Weights of a small GPT-style language model, trained from scratch on English Wikipedia.
Size: 9 layers, width 640, MLP 2560 squared ReLU, 89.8M parameters.
Architecture: RMSNorm before each block, rotary positions, no biases in attention or MLP, untied embeddings, some layers without positions, some layers without attention, local attention windows, gated attention, exclusive self-attention, capped logits.
Training: 575M tokens, 9100 steps.
Each number is 50 + 10 x the weight over its row's rms, rounded and kept within 0 to 99. Layers, rows and columns count from 0. The size before them is the row's rms in percent of the matrix's.

# layer 5 attention output (transposed), 960x640, rms 0.0339, rows 23-35, columns 128-255
094:69 58 51 47 50 54 51 56 54 62 45 42 50 41 61 40 55 67 53 46 61 38 66 42 31 37 54 69 43 42 48 43 41 44 48 58 56 50 54 63 31 57 45 39 28 68 61 59 53 61 43 54 46 49 49 50 52 51 55 42 49 55 67 47 63 51 56 43 49 43 39 35 56 55 56 60 45 50 48 49 49 37 54 62 45 29 65 32 57 51 43 52 38 49 35 59 36 50 58 38 52 60 50 53 42 61 59 68 53 43 45 59 48 47 53 52 60 58 50 36 29 48 53 51 34 33 33 43
089:43 28 64 39 50 72 51 69 64 58 45 49 47 66 60 62 38 54 60 47 47 52 28 51 51 35 25 45 33 44 51 44 43 47 52 54 37 32 45 52 72 57 41 48 41 45 42 54 68 40 53 26 38 50 36 48 46 54 47 48 40 53 38 43 37 59 53 63 51 53 49 47 54 50 51 58 39 53 46 47 48 46 45 50 51 28 41 37 38 56 41 57 57 45 41 40 49 43 62 43 48 52 24 58 43 67 58 50 45 55 15 43 56 48 51 54 28 51 41 43 50 55 54 54 51 48 45 61
096:64 42 46 48 54 54 54 36 53 51 49 52 55 40 48 44 53 45 43 45 33 53 32 56 60 48 50 46 21 40 50 42 55 49 50 51 47 54 46 54 48 50 59 59 43 48 53 59 48 62 57 51 53 49 59 34 38 45 47 51 44 44 63 51 47 55 50 61 53 59 45 16 64 56 57 45 38 50 49 42 63 48 50 49 39 42 52 42 11 57 45 43 44 33 44 55 60 35 51 56 55 51 43 41 50 35 54 54 39 45 38 54 51 55 72 51 45 66 46 55 52 61 67 56 48 46 49 47
089:24 55 47 54 39 59 54 02 58 49 52 57 50 60 50 40 42 43 44 64 47 52 38 50 58 43 56 54 80 74 56 50 42 41 47 49 51 59 55 47 49 60 45 43 39 48 59 56 45 29 45 58 61 51 33 56 41 49 51 41 51 43 31 64 53 55 51 70 64 49 59 40 44 55 54 41 47 56 53 59 39 48 45 39 57 67 47 50 60 39 27 47 50 50 52 50 44 55 39 46 17 50 36 48 55 39 38 47 52 79 72 38 53 46 47 47 52 45 58 52 30 50 39 60 56 45 54 52
087:52 22 45 43 48 54 49 63 44 48 57 50 57 57 49 67 47 47 55 45 67 48 32 50 43 53 54 48 51 47 53 35 68 27 47 71 56 55 41 48 42 48 39 47 47 48 36 57 60 21 57 31 44 46 27 51 42 58 51 56 48 75 27 60 48 52 65 45 62 59 53 29 51 45 55 54 55 52 43 56 37 56 48 50 59 25 42 60 51 48 49 46 41 51 46 54 57 55 36 48 50 42 72 41 44 68 54 64 37 60 13 43 61 35 39 49 32 34 53 49 51 47 42 73 63 46 41 48
126:53 30 55 52 55 41 48 44 41 43 50 63 52 47 51 52 42 40 63 55 57 38 65 50 61 54 41 56 45 37 61 41 44 44 46 38 63 64 36 61 43 40 49 55 46 60 36 60 41 52 48 45 62 55 45 68 51 52 32 55 53 55 59 49 59 45 46 52 11 43 55 35 66 57 48 55 46 55 41 44 46 32 51 54 59 62 57 29 54 53 50 39 26 57 41 56 37 50 52 57 44 57 50 58 53 59 52 60 42 65 73 72 55 43 52 46 59 62 56 48 35 40 47 58 26 33 42 32
087:68 59 55 56 49 52 51 30 54 47 64 39 49 49 55 50 49 58 58 39 47 45 80 52 47 69 54 58 59 50 48 50 51 52 48 49 68 64 53 54 79 48 41 48 34 66 49 40 48 51 48 55 51 48 57 50 63 73 49 59 43 51 53 43 45 53 45 56 34 39 45 58 34 49 52 58 44 61 53 50 35 46 65 52 49 55 44 56 81 32 35 47 29 41 57 38 42 50 54 45 47 43 17 38 48 49 54 55 59 48 43 47 51 37 55 59 51 35 47 51 51 37 44 26 61 49 34 68
099:54 34 55 55 52 58 50 57 39 57 79 54 56 53 37 59 37 49 48 38 53 50 70 42 49 70 62 58 61 66 56 48 51 44 40 59 58 68 45 40 43 48 52 42 57 56 43 65 51 46 60 44 61 60 57 54 48 53 39 39 57 46 54 60 47 40 48 42 45 52 52 54 59 36 61 46 61 67 47 54 45 48 48 56 52 68 28 48 34 60 61 38 52 36 69 37 54 47 42 53 49 41 57 62 44 55 47 39 62 51 63 37 45 46 52 58 41 59 30 57 59 43 37 54 54 61 60 65
088:62 34 46 47 59 56 47 60 49 58 61 48 45 54 47 49 54 65 59 34 49 60 46 46 51 43 46 46 55 49 40 39 51 62 57 62 40 35 51 62 68 36 54 54 49 47 54 42 58 53 47 47 58 49 61 40 50 54 63 53 41 51 43 46 60 68 50 45 43 43 49 59 39 68 52 45 47 61 51 52 55 59 52 53 58 36 68 56 54 54 64 43 56 61 61 61 46 44 44 55 45 41 53 66 39 52 53 37 44 64 23 43 61 44 51 49 32 25 36 66 47 48 45 49 47 44 52 51
095:53 50 50 38 47 46 56 69 48 42 52 40 50 33 47 54 54 46 44 56 56 49 47 58 49 60 54 67 51 58 56 38 40 45 53 46 69 48 53 45 20 44 54 39 48 53 60 43 47 53 42 35 53 55 56 51 56 62 31 46 47 54 60 48 56 49 55 28 49 48 37 24 47 44 39 47 58 41 50 46 48 53 43 56 45 64 45 59 55 48 73 37 43 55 40 54 59 43 42 50 68 41 54 47 50 50 49 52 52 41 99 49 56 44 66 40 49 59 41 44 42 74 61 63 38 60 37 49
091:39 39 41 40 36 57 49 26 48 54 38 55 45 32 58 50 52 48 48 51 49 51 34 58 52 62 39 57 41 44 51 54 56 44 67 49 55 46 50 57 42 50 46 54 48 47 53 47 58 16 49 34 50 49 40 66 58 60 55 57 45 64 46 56 56 54 54 50 49 50 56 23 50 46 49 43 54 49 45 55 50 48 54 43 44 35 38 64 27 49 53 53 64 32 48 58 49 44 55 37 72 44 94 48 55 46 40 48 35 57 27 56 61 48 45 52 50 51 68 51 40 61 51 66 58 46 49 60
107:38 49 48 54 58 47 16 53 53 53 43 43 15 44 46 31 61 60 44 66 34 70 42 51 46 52 60 47 61 55 46 54 48 74 54 64 43 44 37 60 48 55 54 56 71 36 48 26 59 57 56 48 36 50 49 22 46 53 68 38 38 28 40 49 43 37 41 52 56 48 53 71 40 45 49 53 47 38 53 49 56 60 50 54 45 66 41 54 57 51 61 55 68 36 50 55 43 55 55 34 45 53 47 64 41 42 60 34 56 45 51 48 45 49 64 57 43 46 45 50 58 46 53 49 45 40 61 49
117:49 51 53 47 49 29 31 33 56 47 52 55 46 58 51 68 59 77 47 50 61 49 54 54 51 47 38 48 55 46 62 39 49 36 57 42 49 52 61 53 52 48 36 45 39 62 56 62 49 34 48 40 65 54 58 50 60 50 53 59 53 55 51 37 55 48 49 39 55 34 34 38 49 44 57 43 60 55 39 49 54 29 61 57 45 61 45 49 56 62 45 52 64 60 43 52 37 52 54 33 54 50 64 48 41 47 42 66 50 54 64 55 52 52 52 45 49 59 55 44 44 35 70 33 38 48 53 66
# layer 5 attention value, 960x640, rms 0.0376, rows 24-36, columns 128-255
088:54 42 46 47 46 59 42 46 78 46 41 65 41 35 43 53 37 56 36 55 40 51 56 51 50 47 46 57 33 46 52 36 50 51 69 57 37 60 60 55 54 61 43 61 82 44 48 44 78 45 58 62 55 42 36 46 34 40 58 39 43 78 44 46 51 44 33 45 60 38 42 53 39 37 32 80 43 46 47 53 39 50 44 60 40 63 54 51 55 56 56 49 43 60 55 65 27 35 46 49 39 45 53 58 58 68 46 51 46 36 50 43 56 52 58 47 47 49 64 38 60 47 63 61 35 57 59 48
098:54 63 56 44 45 62 47 46 53 54 53 54 72 46 40 36 40 64 45 55 28 56 60 56 58 45 57 48 54 45 52 52 49 37 43 56 47 42 44 55 56 56 45 52 42 61 53 50 48 51 54 42 60 39 55 39 51 39 57 65 40 52 54 51 45 50 26 45 65 34 37 57 52 61 42 26 39 51 48 48 40 48 36 53 49 54 44 40 53 56 37 78 49 50 54 53 52 52 47 61 42 49 49 39 42 25 46 66 44 53 43 49 60 43 56 44 49 38 36 38 52 46 50 28 38 31 72 41
085:41 50 45 53 60 27 59 45 57 45 44 49 41 53 49 62 66 50 61 52 50 55 42 41 51 51 43 68 38 51 38 49 39 53 53 50 51 54 53 49 57 45 48 73 44 55 59 48 44 52 53 57 45 30 50 43 67 43 29 49 50 35 50 60 59 53 48 39 32 47 52 44 69 52 61 54 25 58 51 39 28 42 54 67 60 64 51 44 51 60 40 49 45 55 53 51 82 55 44 43 25 67 57 48 60 47 37 50 43 60 54 54 61 55 55 43 54 48 50 61 57 77 61 56 37 47 70 53
086:51 45 46 56 65 46 38 49 43 41 48 50 59 53 57 71 41 57 51 70 57 47 60 35 37 35 52 42 34 54 53 28 58 44 47 69 61 42 63 43 53 49 51 53 46 45 59 49 54 46 66 53 51 41 53 48 48 55 41 58 61 63 46 60 65 42 51 45 53 59 51 47 36 54 59 55 46 50 49 43 39 29 53 47 37 71 53 55 47 47 48 54 56 58 50 63 52 57 44 47 36 63 52 50 40 49 56 40 47 59 49 42 45 47 50 58 51 46 70 46 53 44 45 80 42 46 33 51
109:57 33 47 49 67 44 62 65 42 60 67 64 36 53 48 40 31 48 51 43 34 29 48 58 52 45 45 44 61 39 39 54 46 62 23 58 55 59 46 37 48 33 54 49 51 50 47 16 53 62 63 52 43 41 45 59 64 61 61 44 42 58 35 60 43 41 51 54 49 71 67 58 43 47 21 60 55 56 32 54 51 51 47 58 38 43 54 67 49 57 62 39 47 44 57 60 55 59 32 45 32 47 55 45 52 49 69 44 48 46 37 42 60 53 45 56 42 38 33 60 30 51 42 40 53 45 52 53
087:41 64 55 61 36 62 45 46 42 62 40 42 61 56 37 61 53 38 52 36 43 48 64 60 51 72 49 52 65 51 61 52 47 43 65 63 79 37 47 51 52 45 34 42 48 26 58 58 60 49 52 46 34 39 38 45 58 65 40 56 45 54 45 50 36 45 43 61 59 55 47 47 38 38 55 41 59 35 56 52 43 47 57 56 54 64 48 38 50 42 47 51 33 52 41 58 73 46 44 56 50 60 56 59 37 50 57 61 39 41 47 46 62 47 57 45 48 61 51 76 58 32 63 44 51 70 47 60
096:57 53 46 52 47 44 49 44 50 41 52 47 25 45 52 59 35 60 63 64 51 55 50 54 44 50 41 30 43 60 64 34 61 58 69 45 62 49 55 50 35 53 42 45 55 43 44 47 49 48 51 46 56 67 51 49 60 40 26 35 67 36 58 53 46 56 44 53 55 54 52 45 68 42 58 49 56 56 36 53 52 59 54 68 47 57 51 46 49 56 56 33 50 43 47 68 56 50 55 58 41 46 68 46 45 41 34 49 77 62 46 35 60 53 35 49 37 66 51 61 60 51 59 37 52 52 64 53
089:51 53 55 60 49 56 35 56 51 68 39 45 55 36 39 34 79 49 43 53 58 58 58 67 44 57 38 33 49 48 64 36 36 53 50 69 36 52 55 54 48 52 53 60 59 41 48 58 57 42 66 60 46 38 63 42 46 57 34 28 46 53 47 63 49 39 42 65 49 56 46 49 43 54 47 53 29 58 59 37 46 53 54 51 49 69 60 49 40 44 34 51 70 63 47 51 46 45 55 43 41 57 60 43 38 58 44 34 41 55 50 72 58 70 49 48 33 44 58 50 51 35 63 45 48 49 43 47
092:60 34 59 44 43 46 63 64 49 83 47 59 59 41 49 50 42 51 49 51 58 50 49 54 62 49 38 49 51 54 32 75 40 51 38 49 50 29 40 43 26 49 65 50 35 57 50 36 43 38 31 47 53 65 48 51 69 36 42 55 54 43 56 47 39 34 60 47 57 39 44 58 44 41 43 47 66 44 50 62 53 73 32 61 44 48 50 55 54 58 36 42 66 46 30 42 59 38 43 46 63 55 47 50 46 46 51 37 28 65 47 50 48 28 57 49 46 50 45 60 45 72 39 62 23 52 44 41
092:33 62 39 51 55 61 69 38 44 52 49 54 63 43 57 70 53 49 70 50 54 52 37 40 70 53 38 56 34 40 37 46 30 54 48 35 55 45 59 46 83 57 39 40 29 49 42 46 53 54 42 54 57 51 42 58 48 34 69 50 57 53 59 45 73 42 44 44 49 55 51 49 63 63 49 49 51 53 29 45 39 44 63 54 34 55 50 54 52 39 38 48 57 46 46 47 51 46 52 50 53 50 40 60 54 42 60 73 51 71 39 41 63 34 54 54 31 40 56 17 53 52 49 70 64 58 61 55
105:43 60 51 43 42 63 42 69 33 54 43 38 48 45 45 48 55 49 60 40 26 46 51 55 65 50 48 59 53 47 48 52 59 46 46 51 32 71 32 39 51 47 55 45 59 47 31 51 53 59 59 39 39 46 58 53 41 67 56 51 62 30 49 52 43 47 37 58 49 44 50 52 44 41 46 43 41 42 38 40 57 47 71 39 40 58 56 45 41 20 65 49 56 47 67 50 44 46 46 55 54 44 52 63 70 38 55 44 49 44 46 69 52 53 49 69 42 43 62 39 59 50 66 27 49 60 60 40
113:51 65 58 39 57 38 39 47 63 69 29 43 67 52 55 73 36 51 55 51 49 48 48 65 48 43 39 49 52 51 44 27 44 37 39 59 47 59 81 56 52 46 48 55 47 67 49 46 24 41 42 39 47 60 59 54 68 55 55 39 73 41 41 35 64 43 42 42 33 60 61 51 33 37 46 64 42 47 54 47 49 33 59 57 45 56 52 43 66 48 50 57 38 53 53 63 51 54 56 26 55 61 39 60 57 55 51 44 63 56 71 47 52 60 64 64 44 67 57 45 49 48 39 63 55 60 63 60
102:63 62 43 52 68 45 60 56 57 50 43 41 43 76 73 42 47 65 52 55 33 55 36 46 32 54 50 44 42 43 41 59 46 44 60 60 62 53 49 42 36 58 50 55 47 51 48 56 38 59 57 60 52 41 48 55 46 71 56 35 59 33 46 63 52 52 49 54 43 53 48 49 56 55 79 53 47 61 45 48 40 61 64 53 49 42 44 44 50 50 56 48 51 51 47 26 50 56 37 48 40 52 55 45 51 40 38 43 39 57 50 42 57 57 56 34 30 61 34 47 43 49 50 58 39 47 52 45